Part of a small language model's weights.
Training: a variant of SOAP for these matrices, 440M tokens.
Each number is 128 + 24 x the weight over its row's rms, rounded and kept within 0 to 255. Layers, rows and columns count from 0. The size above them is the row's rms in percent of the matrix's.

# layer 4 attention value, 896x576, rms 0.0826, rows 104-127, columns 288-431
size [ 91  92  94  95  98  93  93  92  90  90  95  90  88  88  90  90  90  88  94 104  92  91  90  95]
[[136 149 159 141 128 131 128 122  94 164  99 139 122 121 132 134 133 124 116 112 133 129 112 136 147 154 162 150 111 127 104 155 122 109 127 171 159 126 103 142 124 129 130 108 166 137  80 127 152 133 120 103 131 106  77  78 104 143 163  99 127 102 114 111  64 154 148 119 180 120 119 104 154 133 150 122 113 117 136 169 136 115  85 158 137 105  89 107 122  69 125 109 148  96  90  78 143 140 141 155 166 110 111 104 117 121 105 101 123 113 152 102 125  94 126 134  75 123 139 114 108 153 114 165 130 178 170 126 129  84 119 163 143 102 116 100 146 146 120 117 109 137 119 123]
 [ 94 130 120 111 145 141 128 133  95  93 112 150 170 148 144 115 116 169 132 103 113 157 134 151 121 112 143 197 114  99 169 118 101 111 162 128 119  97 137 168 128  91 135 134 126 137 166 110 135 137 131 129 109 145 113 132 130 132 132 110 147 133 129 124 110 119 147 101 129 122 166 140 158 116  74 106 136 131 129 124 123 135 142  85  69 151 108  92 123  86 106 117 116 139 132 152 141 112 145 135 103 125  95  91 147 123 155 128 136 138 125 133 152 118 140 103 133 159 156 127 112 114 133 108 114 139 122 131 155 106 115 196 121 138 144 131 136 124 122 128 106 143 125 113]
 [137 109 165 114 150 137 150 126 116 131 103 128 126 138 119 102 162 116 131 133 132 145 150 134 127 141 145 149 142 127 122 129 102 159 140 130 128 147 146 127 115 123 103 134 129 106 114 138 150 126 135 145 162 120 165  76 110 123 140 155 131 144 140 173  95  79 145 102 156 126 114  82 104 113 100 133 142  95  99 151 160 124 117 128 105 175 125  89 148 124 130 119 143 105 132 155 144 134 128 143 105 117  35 127 119 131  96 120 140 116 153 120 111 146 120 135 123 113 121  89 180 113 145 102 148 123 107 145 116  99 141 108 118 130 146 145 136 167 100  90 130 165 152 101]
 [116 164 120 143  84 127  66  80 123 110 126 115 121 123 123 133 137 108  97 184  94 137 131 162 136 131 118 104 147 111 130 141 133 127 141 132 135  71 109 160 103  99 146 155 161 127 131 155 121 112 169 124 137 125 148 175 150 144 110 105 117 104 138  60 151 144 109 146 163 171 178 104 128 101 141 118 124 129 187 159 118  89  93 167  96 137 134  67  99 148 124 100 118 139 137 106 116  83 129 121 126 130 144 149 139 143 144 152 128  95 186 128 149 110 149 155 111 128 144 109 106 132 124 131 107 137 114 104 148 173 172 113 112 130 147 108 124 116 109 147 139 157 139 137]
 [106 108 149 105  91 128 136  91 134 161 114 134 179 176 100 166 114 128  78 136 140 144 180 153 109 155 100 172 102 122 108 177 186 127 146  67  64 123 124 128 129 147 125 139 147 138 157 108 120 137 152 165  77 164 137 135 117 149 109 163 135 135 165  87 107 173 123 103 149 142 102 153 139 153 115 164 112 102 146  97 119 104 137 140 198  94 115  75 119 161 153 113 180 122 129 141 168 186 107  97 159 135 126 103 136  85 147 104  72 132  90 137  99 120 154 126 140 112 138 108 149 121 134 114 105 124  89 127  93 133 183 136 117 162 132 170 139  91 146 142 139  76 130 145]
 [128 118  97 154  95  87 160 113  82 163 124 132 121 112 147 137 154  90 122 114 140 151 137 106 132 148 159 150 116 170 157 122 149 109 147 159  97 123 131 147 156 120 143 118 111 136 125 141  87 112  80  93  95 107 102 102  82 133 125 121 143 143 136 116 141 132 135 135  98 115 141 154 134 113 123 129 159 146 113 137 119  70 149 161 123  96 143 113 176  99 121 178 170 132 121 124 177 112 158 133 128 119  85 122 103 144 123  88  81  84 136 113 108 142 105 121 129 137 118 146  96 160 123  82 134 110 135 114 124 144 122 145  73  99  93 150  61 167 112 124 127 142  99 140]
 [105 148  82  57 102 140 129 127 150 124 130 159 138 139 134 120 125  88 168 137 146 106 153 169 147 113 125 141 116 113 118 151 105 125 134 112 159  86  84 116 133 114 155 132 157 104 133  96 100 146 159 108  70 147 122 149 102 164 118 128 108 162 184 120 150  82  89 118 134 169 117 161 104 115 152  95 105 131  81 170 145 125  91 133 169 126 125  94 109 142 131 149 144 125 130 138  77 104 140 120 155 102 111 160 136  71 119 156 129 160 107 102 128 101 128 121 129 115 144 108  94 112 139 101 175 162 122 124  98 128 125 149 118 118 146 112 143  73  81 145 154 101 125 118]
 [ 88 143 110 128 147 121 147 161 104  81 126 115 167 123 103  61 106 112 128 122 177 129 162 160  69 122  86 124  99  92 129 101 144 139 125  78 156 113 143 137 141 142 140 125 155 170 107 125 109 115 112 132 115 146 131 141  69 126 115 135 130 128 113 170 122  96 105 164 162 103 132 144 116  99 147 141 145 139 153 131 121 158 134 127 122 127 153 117 105 182 153 132 108 150 168 131 137 131 131 133  82 118 153 130 148 137 107  84 124 131  85 142 116 106 155 111 160 162 141 124 121 165 105 136 138 143 132 109 107 128  84 137 138 149 126 122 141 152 119 132 171 161 107 127]
 [121 146 114  88 163 120 102 144 151  91  89 157 148 144 135 126 165 119 144 127 111 150 113 111 133 115 141 154 161 166 150 155 129 154 154 144 143 139 119 140 125 122 120 145 139  80 131 139 130 113 132 125 121 135 134 149 103 119  87 159 153 116 126 139 117 154 107 141 135 150  99 138 159 116 172 148 136 141 138 142 127 127 135 146 125 137 178 110 118 110 124 202 110 139 124 112 145 143 161 157 136 182 141 131 145 115 113 115 131 111 123 130 126 141  70 154 154 152 107 147 135  98 118  56 104 148 112 164 113 149 107 155 142 116 122 114 151 104 160 137 132 133 177  45]
 [152 127  79 152 111 147 147 138 118 126  94 144 130 143 130 121 133 137 150 121 145 117 132  89 149 141 102 162  66 106 147 141 153 130 112 184 108 110 178 117 139 159 128  92 145 115 150 139 156 140 104  95 156  80 122 128 160 140 124 131 145 107 121 170  94 142 107 135  97 143 124  94 131 106 120 105 162 107  73 133 139 159 146 142 143 124 145 175 166 169 136 116 122 131 139 129 145 119 121 124 102  99 137 157 107 152 101 102 146 147 116  88 168 119  91 127 124 147  79 133 135 133  88 109 139 146 113 141 111 154 118 157 140 156 153 134  88 119 135 110 130 116 158 127]
 [146 117 152 133 107 125 114 147  78 104  85 127 135 145 182 121 123 135 118 122 103 145 136 130 151 116 162 138  71 100 137  88 148 156 177  68 113 129 118 135 135 120  87  72 143 111 130 147 149 134 121 106  88 144  97 108 117 100 118  97 109 130 143 161 121 102 126 153 118  84 118 155 126 117 105 128 148 121  91 132 154 128 121  91 119 148 122 131 116 123 115 166 132 164 113 130 118 130 131 163 152 119 103  92 101 123  79  91 166 124 106 133 117 112 116 117 119 115 128 155 137 169  77 146 125  80 141 117  57 140 162 179 131 127 147 115 141 149 129 133 108 117  72  91]
 [155 107 137 132 101 114 111 131 163 172 159 162 160 118 168 136 157 140 142  89 108 147 163 135 154  87 154 128 116 118 127 105 151 128 137 130 117 132 163 149 125 147 137 115 113 141 136 166 124 128 144 120 160 129 171 127  81 129 105  93 156 139  79 137  97 121 121 127 157 160  92 166 146 148 146 128 175 133 101 124  89 116  91 126 155  91 135 168 122 135 147 100 178 103 109 114 161 132 134 129 131 125 142 107 181 114 109 132 111 143 112 121 155 162 151 121 155 109 118 135 158 160 142 143 150 114 130 115 112 139 149 149 185 108 115 177 158 132  93 125  94 110 126 123]
 [113 127 148 143 103 131 130 111  65 120  95 145 111 115  72 120  77 139 154 144 101  98 118 106 120 113  87 129 127 148 136 118 130 189  93 130 152 114 144 113 127 104 126 125 154 151 153  88 142 107 117 100 192 125 145 142 132 153 137  81 183 131 118 142 142 107 139 100 156 148 131 120 157 113 146 168 140 148 137 138  73 117 130 164 117 145 109 135 131 144  80 110 100 105 140  87 145 119 141 135 132 169 162 157  97 110  73 147 125 119 137 135 144 127 161 156 132 125 161 170 116 145 101  77 109 137 148 118  98 140  92 111 158 144 180 106 125 114 164 142 135 103 158  89]
 [148 140 117 128 138 136 138 148 103 123 136 122 115 115 139 163 164 150 164 126  90 137 107  89 114 158 135 113 134 108 161 101 132 162 148 100  93 138 133 134 104 120 114 138  85  86 135 166 159  92 133 183 128 151  95 105 140 166 115 104 107 176 148 105  91 113 176 101 153 137 109 126 162 144 155 139 110 110 101 108 144 105 134 127 176 175 144 101 135 116 108 115 184 137  94  54  95 201 178 146 117 130 104  98 133 119 143 106 137  88 167  85 120 120 120 133 105 113 134 178 142 137 139 154 149 132 120 138 139 178 115 152 181 125  95 138 155 119 108 138 105 156 172 130]
 [162 115  71 133 146 115 107 130  90 157 158 122 120 130 127 148 138 151 157 113  97 172 116 104 152 112 163 146 102 133 143 173 112 130 149  85 118 129 141 102 189 129  71 150 138 105 144 112 154 170 186 114 130 118 108 159  80  64 126  88 169 106 126  74 161  98 142 130  77  98 113 104 120 140  91  75  86 123 150 115  97 155 159  78 147 117 104 120  77 110 133 106  91 158 143  97 111 142 151 146 140 136  99 100 105 126 143  91 128 139 175 133 105 118 151 121  94 147 149 137 128  93 138 130 121 147 130  84 121 147 124 153  97  90 122 165 145 142 112 108 140 154 118 127]
 [113 115 135 129 140 110 141 116 153 100 112 136 111 131 147 150 152 115 136 139 123 141 161 102 106 150 126  71 127 155 116 105 135 109  99 169 158 126 140 121 134  73 130 142 131 109  90 149 126 142  97 177 196 130 146 144 158 147 115 124 110 155 176 134 139 122 147 146 106 142 168 141 132 110 135 135 181  97 108 120 102  84 107 140 157  98 122 115 160 138 121 105  83 148 169 128 176 127  99 121  90 130 109  86 136 115 127  72 129 144 147 105 142 115 145 141  74 133 157 155 135 108 142 145 124 146 132 113  86 138 154 134  98 157 128  99 142 153 137 127 138 118 129 161]
 [124 114 140 123 107 117 151 118  95 160 152 163 134 143 161 136 138  86  96 154 144  98  88 118 110 113  91 137  78 161 134 153 156 103 135 138 105 104 132 107 161 106 126 137  88 154 138 134 151 147 129 126  95 159 136 129 136 128  93 131 145  97 108 135 139 113 141 139 102 128 160 128 117 156 116  73 179 121 135 105 141 106 177 104 145 176 154 111 160 128 148 161 132  78 160 138 144 107 146 130 167 153  95 145 143 114 180 141 130 101 128 116 127 118 140 117 143 104 123 129 118 145 140 124 150 143 147 108 153 121 107 119 151 142 116 112 108 140 129 154 132 114 139 136]
 [112 105 113 124 103 100 150 186 102 144 136 146 121 122 144 117  97 125 111 145 139 139 148 136 112 182 153 115 155 121 166  70 107 155 116 122 131 154 120 115 131 119 144 144 135 152 146  94 146 113 146  96 163 109 133 124 152 155 149 107  98  91 178 107  95 137 136 114 128 147 129 113 124 184 116 140 160 110 135 110 111 116 119  94 161 122 104  61 136 116 125  93 208 142 141 163  96 126 108 104 116 127 133 130 141 146 118 129 131 157 123 123 107 147 103 100 113 122 107 128 126 115 120 114  84 152 121 114  84 112 115 110 148 146 200 132 168 158 152 173 146 132 160 112]
 [104  97 101 147 136 104 153 115 126 125 142 144  74 156 136 119  93 101  50 109 107 132 125 128 146 207 148 108 112 163 128 115 175  96 170 137  98 122 112 111 158 103  99 142 139 129 102 120 167 160 158 128 141 161 152 137 148 177 109 132 107 122 102 125 155 147 140 107  92 116 120 116 162 105 137 126 130 155 158 124 119 154 167 139 134 106  92 155 142 142 153 130 142 136 111  94 114 159  69 156 112 118 133 124 171 112 157  86 145 148 108  52 133 124 142 184 147 136 146 116 155 116 134 118 171 123  86  77 116 177 137 185  97 120 116 144 117 140 143 133 114 124 159 155]
 [158  91 129 113 152 128 185 134  82 154  87 110 133 138 151 117 114 123 108 139  81 154 173 108 143 120 103 152  72 113 151 114 142 115 178 109 113 136 102 139 136 147 130  93 131 149 124 107 124 122 128 139 132 128 151  97 153 150 121 123 116 118 124 149 121 164 116 111 134 123 128 161 108 159 107 133 119 105 156  81 165 156 118  97 153 122 142 107 128  78  72 149 146  97 104 126 130 118 160  98 133 146 107  96 114 126 101 105 131 115 103 146 141 151 119 126 115 149 132 122  93 139  96 114 105 140 117 147 139 124 153  68 133 150 110 116 153 109 119 161 164  98 167 117]
 [110 149 178 102 102  96 124 140 164 167 155 145  95 147 127 143 110  92 127 154 152 116 130 139 187  99 117 131 140 127 114 125 122 124  81 105 129 153  98 134 110  94 104 159 107 152 153  76  95 146 133 114 133 110 129 169  93  91 129 144 106 103 123  88 127 118 127  71 146 111 146 172 109  98 134 157 155 135 145 138 132 112  78 138 122 116 157 123 133 136 130 108 106 119 136 138 107 138 169  92 211 131 162 112 117 134 122 102  98 109 115 130  70 124 147  51 121 137 108 144 133  24 122 116 138 134 110 132 138 159  90 138 125 188 165 115 113 144 152 127 127 109 100 185]
 [107 100 126 129 119 141 144 124 113 140  70 131 116 144 160 138 134 175 141 114 121  81 109 166 140 111 119 171 129 134 146 130 110  88 102 111 125 122  91 155 114 112 105 113 157 110 173 109 148 118  98 145  96 122 103 105 158 153 180 104 108 134 117 123 118 117 135 146 124 128 130 147 146 131  96 115 130 128 152  65 164 116 100 146 106 137 128 134 109  98 159  97 126 147 115 154 122 129 136 114 113 128 122 164 140 152 110  89 105 149  93 146 143 132  71 135  96 125 125 131 169 167 165 145 116 126 106 115 123  93 153 123 128 115 103 121  95 169 155  83 158 145 124 161]
 [165 134 112 163  62 143 107 158 118 121 162  95 121  92 145 104 114  86 119 128 125 118 159 142 105  87 127 133 152 139 154 149 120 142 101 117 128 137  92 123 166 116 111 175  94 145 118 167 135  96 181 115 116 173 122 123  95 142 121 156 103 169 107 145 156 134  94 105 121 148 123 132  98 139  85 109 142  95 150 117 153 128 123 111 165 131 161 160 142 100 146 124 136  84 127 115 130 125 121 121 119 111 114 124  91 121 137 113 158 132 158 152 134  86 141 102 155  81 136 100 147 119  86 120 135 107  66 166 132 170 156 141 132  66 119 155 122 156 166 122 105 133  87 165]
 [ 97 129 104 155 136 108 174 105 130 127 137 149 130 115 121 119 165  98 148 141 151  98 138 151  84 182 160 115 130 116  98 105  91  94 131 133 115 114 157 121 115  99 144 180 125 137 122 125 129 135 107 117 133  98 160 192 118  73 136 187 169 149 139 169 138 153 128 129 145 119 116 107 137 150 168  88 133 115  89 122 127 116 172 110 169 163 166 170  72 163 107 126 162 102 173 138 151 122 119 142 122 132 122 120 129 166  95 135 130 123 142 124 146 100 128 139 128  96  93 122  76 146 138 139  91 110 136  98 133  84 149 142 108 119  92 112 123 110 102 105 115 140 142 126]]
# layer 4 attention output (transposed), 896x576, rms 0.0767, rows 104-127, columns 288-431
size [ 98 101 100 101 103 102 101  99  99  95 101 100  97  96  96  96  97  96 100 110  99  99 100 102]
[[136 141 103 114 127 126 131 112 133  91 149 139 158 150 137 119 118 143 144 158 124 118 160  99  97 148 145 139 142 125 120  77 191 155 118 113 128 114 118 123 125 148 103 125  93 151 150 122  99  95 107 102 121 148 115 191 152 134  88 155 127  97 115 135 143 144 142 114 118 104 129 126 134 112 111 172 161 130 108 111 104 138 107 152  93 167 154 153 128 100 105 167 142 113  78  69 145 125 107 133  74 121 108 171  83 135 144 120 179 134 120 134 131 174 136 170 166  55 143 147 139 148 141 127 138 124 111 136 154 107 138  80 140 137 116  88 135 111 129 101  88 131 136 140]
 [110 126 145 124 114 137 132 160 159 151 133 131 156 100 136 114 135 106  84  91 138 132 142 122 117 151 144 147 123 122 128 153 133 159  90 173 107 162 124  66 112 120 135 127 105 122 137 108 145 105 125 111 109 107 137  97  99 154 131 124 127 144 143 111 119 119 100 150 133 128 159 100 145 170 136 161 146  91 148 149 108 125  93 143 150 119 154 170 160 115 159 132 115  93 138 123 144 145 143 115 114  79 125 105 111 108 120 105 111 134 138 148 129 132  94 209 163  77  77 123 117 137 163 137 130 125 105 104 131 137 150 100 113 110 131 121  85 107 121 135 124 135 131  50]
 [ 77 157 119  99 141 133 145 105 126 155 166 113 149 113 124 146 117 156 133 138 148  84  75  88 110 129 161 117  85 130 132 106 156 113 139 122 111 151 104 141 135  78 138 123 118  93 144 173  72 180 117 101 163 116 147 122 132 158 119 126 153 113 134  98 124 124 117 123 133  94 127 160 156 144 131 138 121 156 117 163  88 145 126 154 104 105  97 168 143 138 150 109 108 120 163 150 177 185 173  81  69  90 166 113 140 106 138 143 127 142 112  97 138  88 141 107 116 200 154 125 101 167 177 127 136 162 144 111 146 145 101 126 111 159 135 105 146  72 109 143  80 129 115 123]
 [100  95 130 117 150 108 153 131 131 121 149 164 104 115 130  92 143 120 130 154 115 132 113 102 116 161 131 141  95 137 120 140 106 154 158 140 129 120 100  71 129 164 104 169  87 136 111 135 144 199 117 148 134 130  93 142  95 137 160 131 116 106 171 134 124 115 129 159 115 177 106 117 138 134 122 128 182 137  94 147 151 124 172  79 128 121  95 114 130 127 136  88 128 109 146 127 137 134 131 164 107 145 117  96  98 130  96  83 130 141 132 158  85 139 146 108 147  96 139 114 135 122 132 169 164 123 124 131 136  68 101 129 123 131 122 124 126 184 130  76 112 123  59 134]
 [181 166 129 145 171 132 176 108 159 120 137 134 105 142 160 136 134  93 148 167  96 120 158 115 172 117 143 138 120 113 130 135 117 130 153 149 139 111 116  84 173 111  99 150 127 168 131 157 127 118 122 150 137 119 157  78 155 128 119  84 143 149  86 114 155 116 140 126 138 150 120  91 110 133 117 125 131 125 159 153 134 104 145 146  72 149 128 177 147 101 107 151 107 132 163  73 111 103 131 149  59  96 118 141 134 170 153 175 139 147 145  93 163 171  89 117 160 143  82 130 134 110 133 120 110 137 150 143 170 143 119 131 129 128 144 152 100 157 122 147  79 144 136 138]
 [117 136 108 105 148 132 145 110 166 114 138  84 121 177 109 143 130 137 132 175 154 113 127 140 176 126 109 140 129 119  83 117 117 137 129 146 148 153 131 136 113 121 159 152 131 158 156 140 105 103 102 137 132 125 144  82 129 109 151  99 129 134 167 132 115 142 102 147 137 151 131 160  85 130  78 142  85 111 145 119 151 151 159 128 110 161 138 143 121 168 139 101 119  92  87 134  66 119 181 101 111 157 164 130 160 114 108 167 147 180  45 131 150 137 135  90 131 143 140 119 165 137 160 170 130 112 112 119  92 153 150 126 133  79 146 127 126  75 163 127 124 120 172 127]
 [133 101 130 145 110 132 141 167 150 103  97  97 137  94 146 165 140 145 129 109 134 128 131  89 124 106 134 110 105 121 126 139 110 129 139 161 113 184 148 125 131 150 148 145 108 217 117 149  91 165  99 155 168 110 135  89 153 121 152  95 175 108 139 163 150 138 130 111 115 106 101 111 140 113 104 183 155 129 154 107  53 157 113 118 131 130 134 122  90 122 133 123 112 143 154 118 163 131 109 124 124 124 167 145 133 163 136 115 125  95 176 138 145 109 107 108 105 120 115 169  98 138  93 118 108  90 154 151 152 125 137 117 114 131 155 131 118 133 124 120 157 141  82 138]
 [130 116 164 146 125 179 149 147 107 138 111 146 112  86 145 138 152 127 157 135 129 120 122  95 176  65 182 166  87 105 154 121 116  56 137 147 132 119 134 123 169 138 137  96 117 140  86 112 135 151 125 149 159 101 167 147 195 172 132 124 103 118 149 122 135 163 123  97 120 146 168 156 127 156 118 128 124 128 139 110 156  87 159 154 132 132 117  99 152 120 105 102 129 112 111  93  94  89 112 107 137 147 157 115 126 150 143 170 103 101 110 125 120 117 147 181 101 123 121 185 125  91 127 135 114  92 159 133  94 149 134 125 134 124 184 137 127 105 127 173 130 100 145 131]
 [124 130 126  86 120 142 124 101 125 129 156 108  96 144 124 173  89 122 134 129 102 126 137 179  86 126 120  88 114  79  84 110 125 148 100 147  99 122 176 145 133 128 143 115 138 115 173 105 149 113 125 141  99 115 116 145 113  89 200 107 113 149 125  96 110 134 132  98 116 104 100 110 131 127 126 122 102 127 132 130 160 104 120 128 147 108 109 109 116 148 140 114 138 137 152 151  83 138  98 121 145 145 117 131 165 109 125 155 131 111 157 106 117 119 122 114 112 126 108 126 109 132 179 121 149 117 142 183 133 120 135  92 110 123 149 122 125 142 126 111 198 113  82 156]
 [141 135 126  87 146  90  94 147 151  88 177 140 126 132 128 169 134 124 112 144 106 123 175 122 143 195 108  94 166  94  91 132 111 129 109 123 137  98 136 130 125 110 146  90 107 118 122 157 117 139 148 149 168 133 158 130 101 133 122 167 115 137  95 134 179 118 163 160 182  92 172 124 134 132 145 133 121 148 131 101 147 123 145 135 151 109  80 157 144 121 158 169 139 130  98 165 132 120 132 135 153 130 118  93  97 121 162 164 121 113  84 138 134  81 149 156 157 134 120 123 106 133 148 150 133 137 133 135 137 118 121 107 127  91 107 178 146 109 138 129 157 153 126  87]
 [105 105 117 126 155 158 109 126 146 133 125 125 143 127  90 159 133 150 112 143 131 156 170 129  71 142 120 104 210 128 173 121 115 110  93 143 128 115 134  89 108 132 144 113 105 119 135 125 131  82 123 128 186 106  88 102 116 133  81 123 104 149 132 115 145 173 117 167 117 165 141 146 127 128 193 141 112 120 139 124 109 105 106 153 118 153 127 123 125 132 131 105 154 121 128 105 129 110 118 136 158 152 164 152 128 185 116 101  96 135 171  97 124 130 115 132 132 117 116  96 136 155 101 111 170 152 142 136 162  84 124  80  78 136 115 111 119 128 147 154 142 154 138 125]
 [114 137 118 146  81 122  88 116 115 143 157 135 136 111 129 129 130 128  72 168 166 103 134 110 121 133 111 131 122 123 147 141 108 143 118 163 126 115 158 168 135 130 117 114 124 143 106 156  84 136 163 135 138 145  93 135 148 130 150 143 157 124 171  97 117 126 129 127  57 118 140 132 138 113 100 181 116 108 114 140 132 122 128 109 159 147 120 131 151 147 171 146 102 172 158 176 119 143 137 182 133 132 150 145  76 148 159 132 134 144 144 162 120  97  99 125 110 164 146 127 122 161 118 103 143 107 130 116 136 141 129 130 142 129 152 153  70 120 134  94 117 117 128 144]
 [125  96 152 114 157  89 124 162 101 142 134 126 104  98 131 163 190 110 126 162 137 152 100 172 139 161 101 136 137 108 106 108 124  85  91 171  71 107 130  99 134 126 147 158  90 127 115 128 123 156 133 117  86 140 146 109 127 125 111 144 150 119 116  85 143 148 121 101 136 136  94 144 137 148 126 129 127 116 115  79 193 132 108 119 164 133 103 103 139 147 118 145 113 134 126 154 129  94 128 102 119 107 129 104 136 145 147  99 158 150 102 179 102 160 130  86 127  92 138 100 113 117 117 152 143 112 116 147 126 171 127 125 106 132 130 112 145 118 125 103 146 173 135 158]
 [111 154 153 109 132 110 110 113 152 112 149 128 156 160 116 113 133 138 143 130 159 130 155 156 128  95 131 116 139 123 131 191 137 108 147  89 144  81 102 113  96 106 169 158  92 152 133 107  95 125 154 116 140 104 145 155 140 106 125 129 149 101 143 133 183 158  92 119 123  98 172 120 133 130 114  79 147 160 137 119 135 170 135 175 108 144 100 108 158 147 161 128  83 159 116 160 125 136 114 142 122 131 125 136 139 160 112 129 126 131 138 125 160 110 104 100 109 111 129  56 129 139 128 147 135 139 146 129 114  95 133  92 151 147 166 114 137  69 164  98 136  94 126 140]
 [126 152 105 137 124 120 148 147 113 129 132 101 140 133 165 143 104 125  56 116 166 151 136 164  76  76 156 143 131  88 118 121 131 117 102 166  99 149 150 158 119 106 149 126 158 145 109 125 117  90 136  81 145 118 130 106 180 142 120 125 151 143 108 187 118 193 114 131 154 175 118 107 104 116 144 171 102  57  92 139 143 126 129 154 110 144 110 130  97 135 128  68 132 107 150 182 167 151 149 120  73  97 136 121 122 128 121 143 125 102 115 152 113 119 128 128 156 116 142 138 163 147 141 166 137 134 109 159 125 144 166 132 124 140  97  74 135 143 113 114 164 102 124 114]
 [113 124 135 132 102 128  93 124 164 156 117 156 140 120 135 100 112 108 153 124  80 110 125 192 124  92 122 166 112 119 115 125 119 140 136  93 100 142 138 109  95 182 132  99 149 115 139  93 144 112 165  50 125 147 137 105 142 158 157 144 116  58 124 123 134 148 146  99  72  91  82 152 109 117 113 145 111 115 134 114 124 142 161 142  85 155 110 140 130 124 106 120 122 118 123 130  83 111 104 112 161 124 101 131 141 179 163 176 177 134 116 188 157 170 141 119 143 152 141 120 144 148 118 133 156 147 139 110 155 107 108 153 138 128 168 135 120 116 135 120  85 133 134 126]
 [129 133 128 119 147  99 136  89 158 109 124  87 127 113 129 143 113 174 137 118  79 171 158  82 137 120 156 115 144 106 117 102 107 125  88 115 163 154 162 108 125 125 192 124  90  66 123  82 162 121 133 135  99  56 100 102 138 118 131 177 115 124 125 123 145 129 125 137 177 161  92 127 113 122 125 178 126 119 111 157 112 158 120 190 131 114 102 130 111 112 134 135 106 154 120 145 145 148 135  91 124  75 145 127 109 114 102 120 155 147 124 122  98 129 162 126 146 115 161 115 101 129 107 113  63 112 115 142 111 127 111 166 162 145 145 188 155  75 150 101 131 120  95 135]
 [140 144 147 157 157 132 129 113 140 162 114 104 161 136 103 120 168 145 143 120 118 151 120 112 156 119  74 127  97 131 141 106 139 101  75 133 110 107 126 190 151 142 145 160 121  80 160 110 146 156 100 109 161 133 106 146 160 138  91 112 106 173 123  94 164 122  74  85 149 134 130 152 109 128  98 132 118 109 157 147 140  98 114 148 129 152 137 141 106 114 131 154  47 128 173  70 113 109  99  94 159 123 130 166 106 117 169 134 131 134 118 174 131 153 145 143 123 132 103 142 163 168 101 122 142 149 122 131 184 118 118 105 115 154 127 128  95 145 104 139 147 126  89 181]
 [116 137 141 129 114 136  91 141 150 152 149  92 141 140 114 157 137  99 175 132 161 155 101 132 132  97 121 156 146 119 135 134 126 140 109 128 137 121 148 136 116 176  96 130 153 137 154 123 132  69 128  85  91 108 122 141  84  92 148 160 124  95 165 115 117 135 117 126 140 140 110 131  81 163  84  90  88 101 218 110 102 111 100 118 156 130 122 147 121 117 153 123 130 126 115 133 133  83 102 155 131 117 127 146 125 150 143 108 146 114 138 131 135  96 105 123 161 112  81 119 128 149 117 123 152 144 170 150 156  96  94 147 151 152 146 130 127 167 138  99 142  92  97 175]
 [115 157 113 114 118  72 150 119 166 141 108 146 110 113 129 147 127 108 145 140 121 134  98 141  92 146 113 124 174 110 128  86 124  79 124 137 163 131 155 124 128 139 150 148 156 153 122 167 108 136 154  73 108 132 147 159 137 131 135 128 114 150 113 121 161 159 115 153 168  99 155 128 114 117 126 100 141 120  98 203 153  72 118 112 142 144  96 154 105 148 161 107 147 129 134  96 105 159  96 131 105 141 140 139 116 129 111 110 134 125 162 147 144 179 136 177 110 130 158 144 156 147 136 122 141 137  98 131 116 119 137 122  92 111 134 153 106 140 137 114  86 141  87 104]
 [132 145 124 148  97 147 177 114 149 108  89 132 120 121 105 147 126 124 134 128 113 155 127  90 112 151 134 110 156 149 136 158 144 154 146 124  80 100 134 124 143 146 150 147 179 164 117 178 132 109  78 175 141 142 117 155 117 155 175 144 110 134  85 160 155 148  79 107 124 150 107 132 144  84 123 128 115 151 142  96 127 100 138 136 157 121 154 117 149 159  59 137 140 106 113 143 133  70 126 144 120  83  83 114 119 135 115  85 109 134 113 137 167  85 119 159 127 142 119 108 134 157 147 133 135 114 112 120 131 128 126  64 135  79 123 117 105 140 129  80 168 131 197 108]
 [151 132 127 163 125 100 128 105 158 143 143 140 104 131  95 121 166 106  95 119 125 150 157 137 140 138 120 107  81 124 155 162 134 132  94 117 130 114 133 124 138 153  84 103 131 109 133 130 149 129 159 155 158 129 116 102 123 103  93 146 129 130 143 122 110 189 156 156 111 146 134 115  96 134 134 125 168 129 117 120 142 122 137 104 113  98 120 148 152 138 111 139 138  68 101 128 147 157 137 106 114 118  82  76 108  68  90 188 121 135  92 165 137 124 105 116 135 138 118 153 141  99 152 126 138 122 156 108 109 106 112 131  97 126 133 115 138 126 119 178  97 128 163 117]
 [126 112  85 153 156 124 122 141 121 123  98 128 139 130 110 134 129 141 134 136 109 146 133 110 177  85 141 152 137 106 146 113 160 112 186 144 179 116 127 137 123 120 121 121 136 122 109  95 118 166  86 111 114  95 110 149 166 131  94 120  95 125 126 111 128 122 160 122 138 120 118 117  89  86 158 163 102 148 141 133 110 124 113 158 117 128 130 152 143 135 118 183 128 108 123 130 122 112 136  91 150 142 123 125  72 144 133 137 122 126 134 120 105 123 138 140 115 110 165 149 143 102 198 177 158 156 149  84 129 122 139 127 114 167 153 146 143 148 100  90 133  84 144 109]
 [163 196 125  80 122 171 113 137 112 102 180 106 133 130 157 118 128  89 154 131 122  81 128 114 144 113 148 142 112 138 161 140 164 138 140 114 104 115 136 139 152 137  94 105 130 118 166 130 131 124 108  96 132  97 114  94 107 136 131  66 100 117 144 167  99 125 139 139 122 113 161 142  95 162 108 148 153 134 112 104 128 136 142 158 134  96  73 169 157  97 106 124 129 166 107 129 119 137 143  93 144 104 115 110 116 131 139 102 133 157 107 147 113 134 146 125 148 157 155  78 122 142  89 110 132  93 193 145 129 117 112 125 140  97 161 127 106 116 148 160 111 113 138 158]]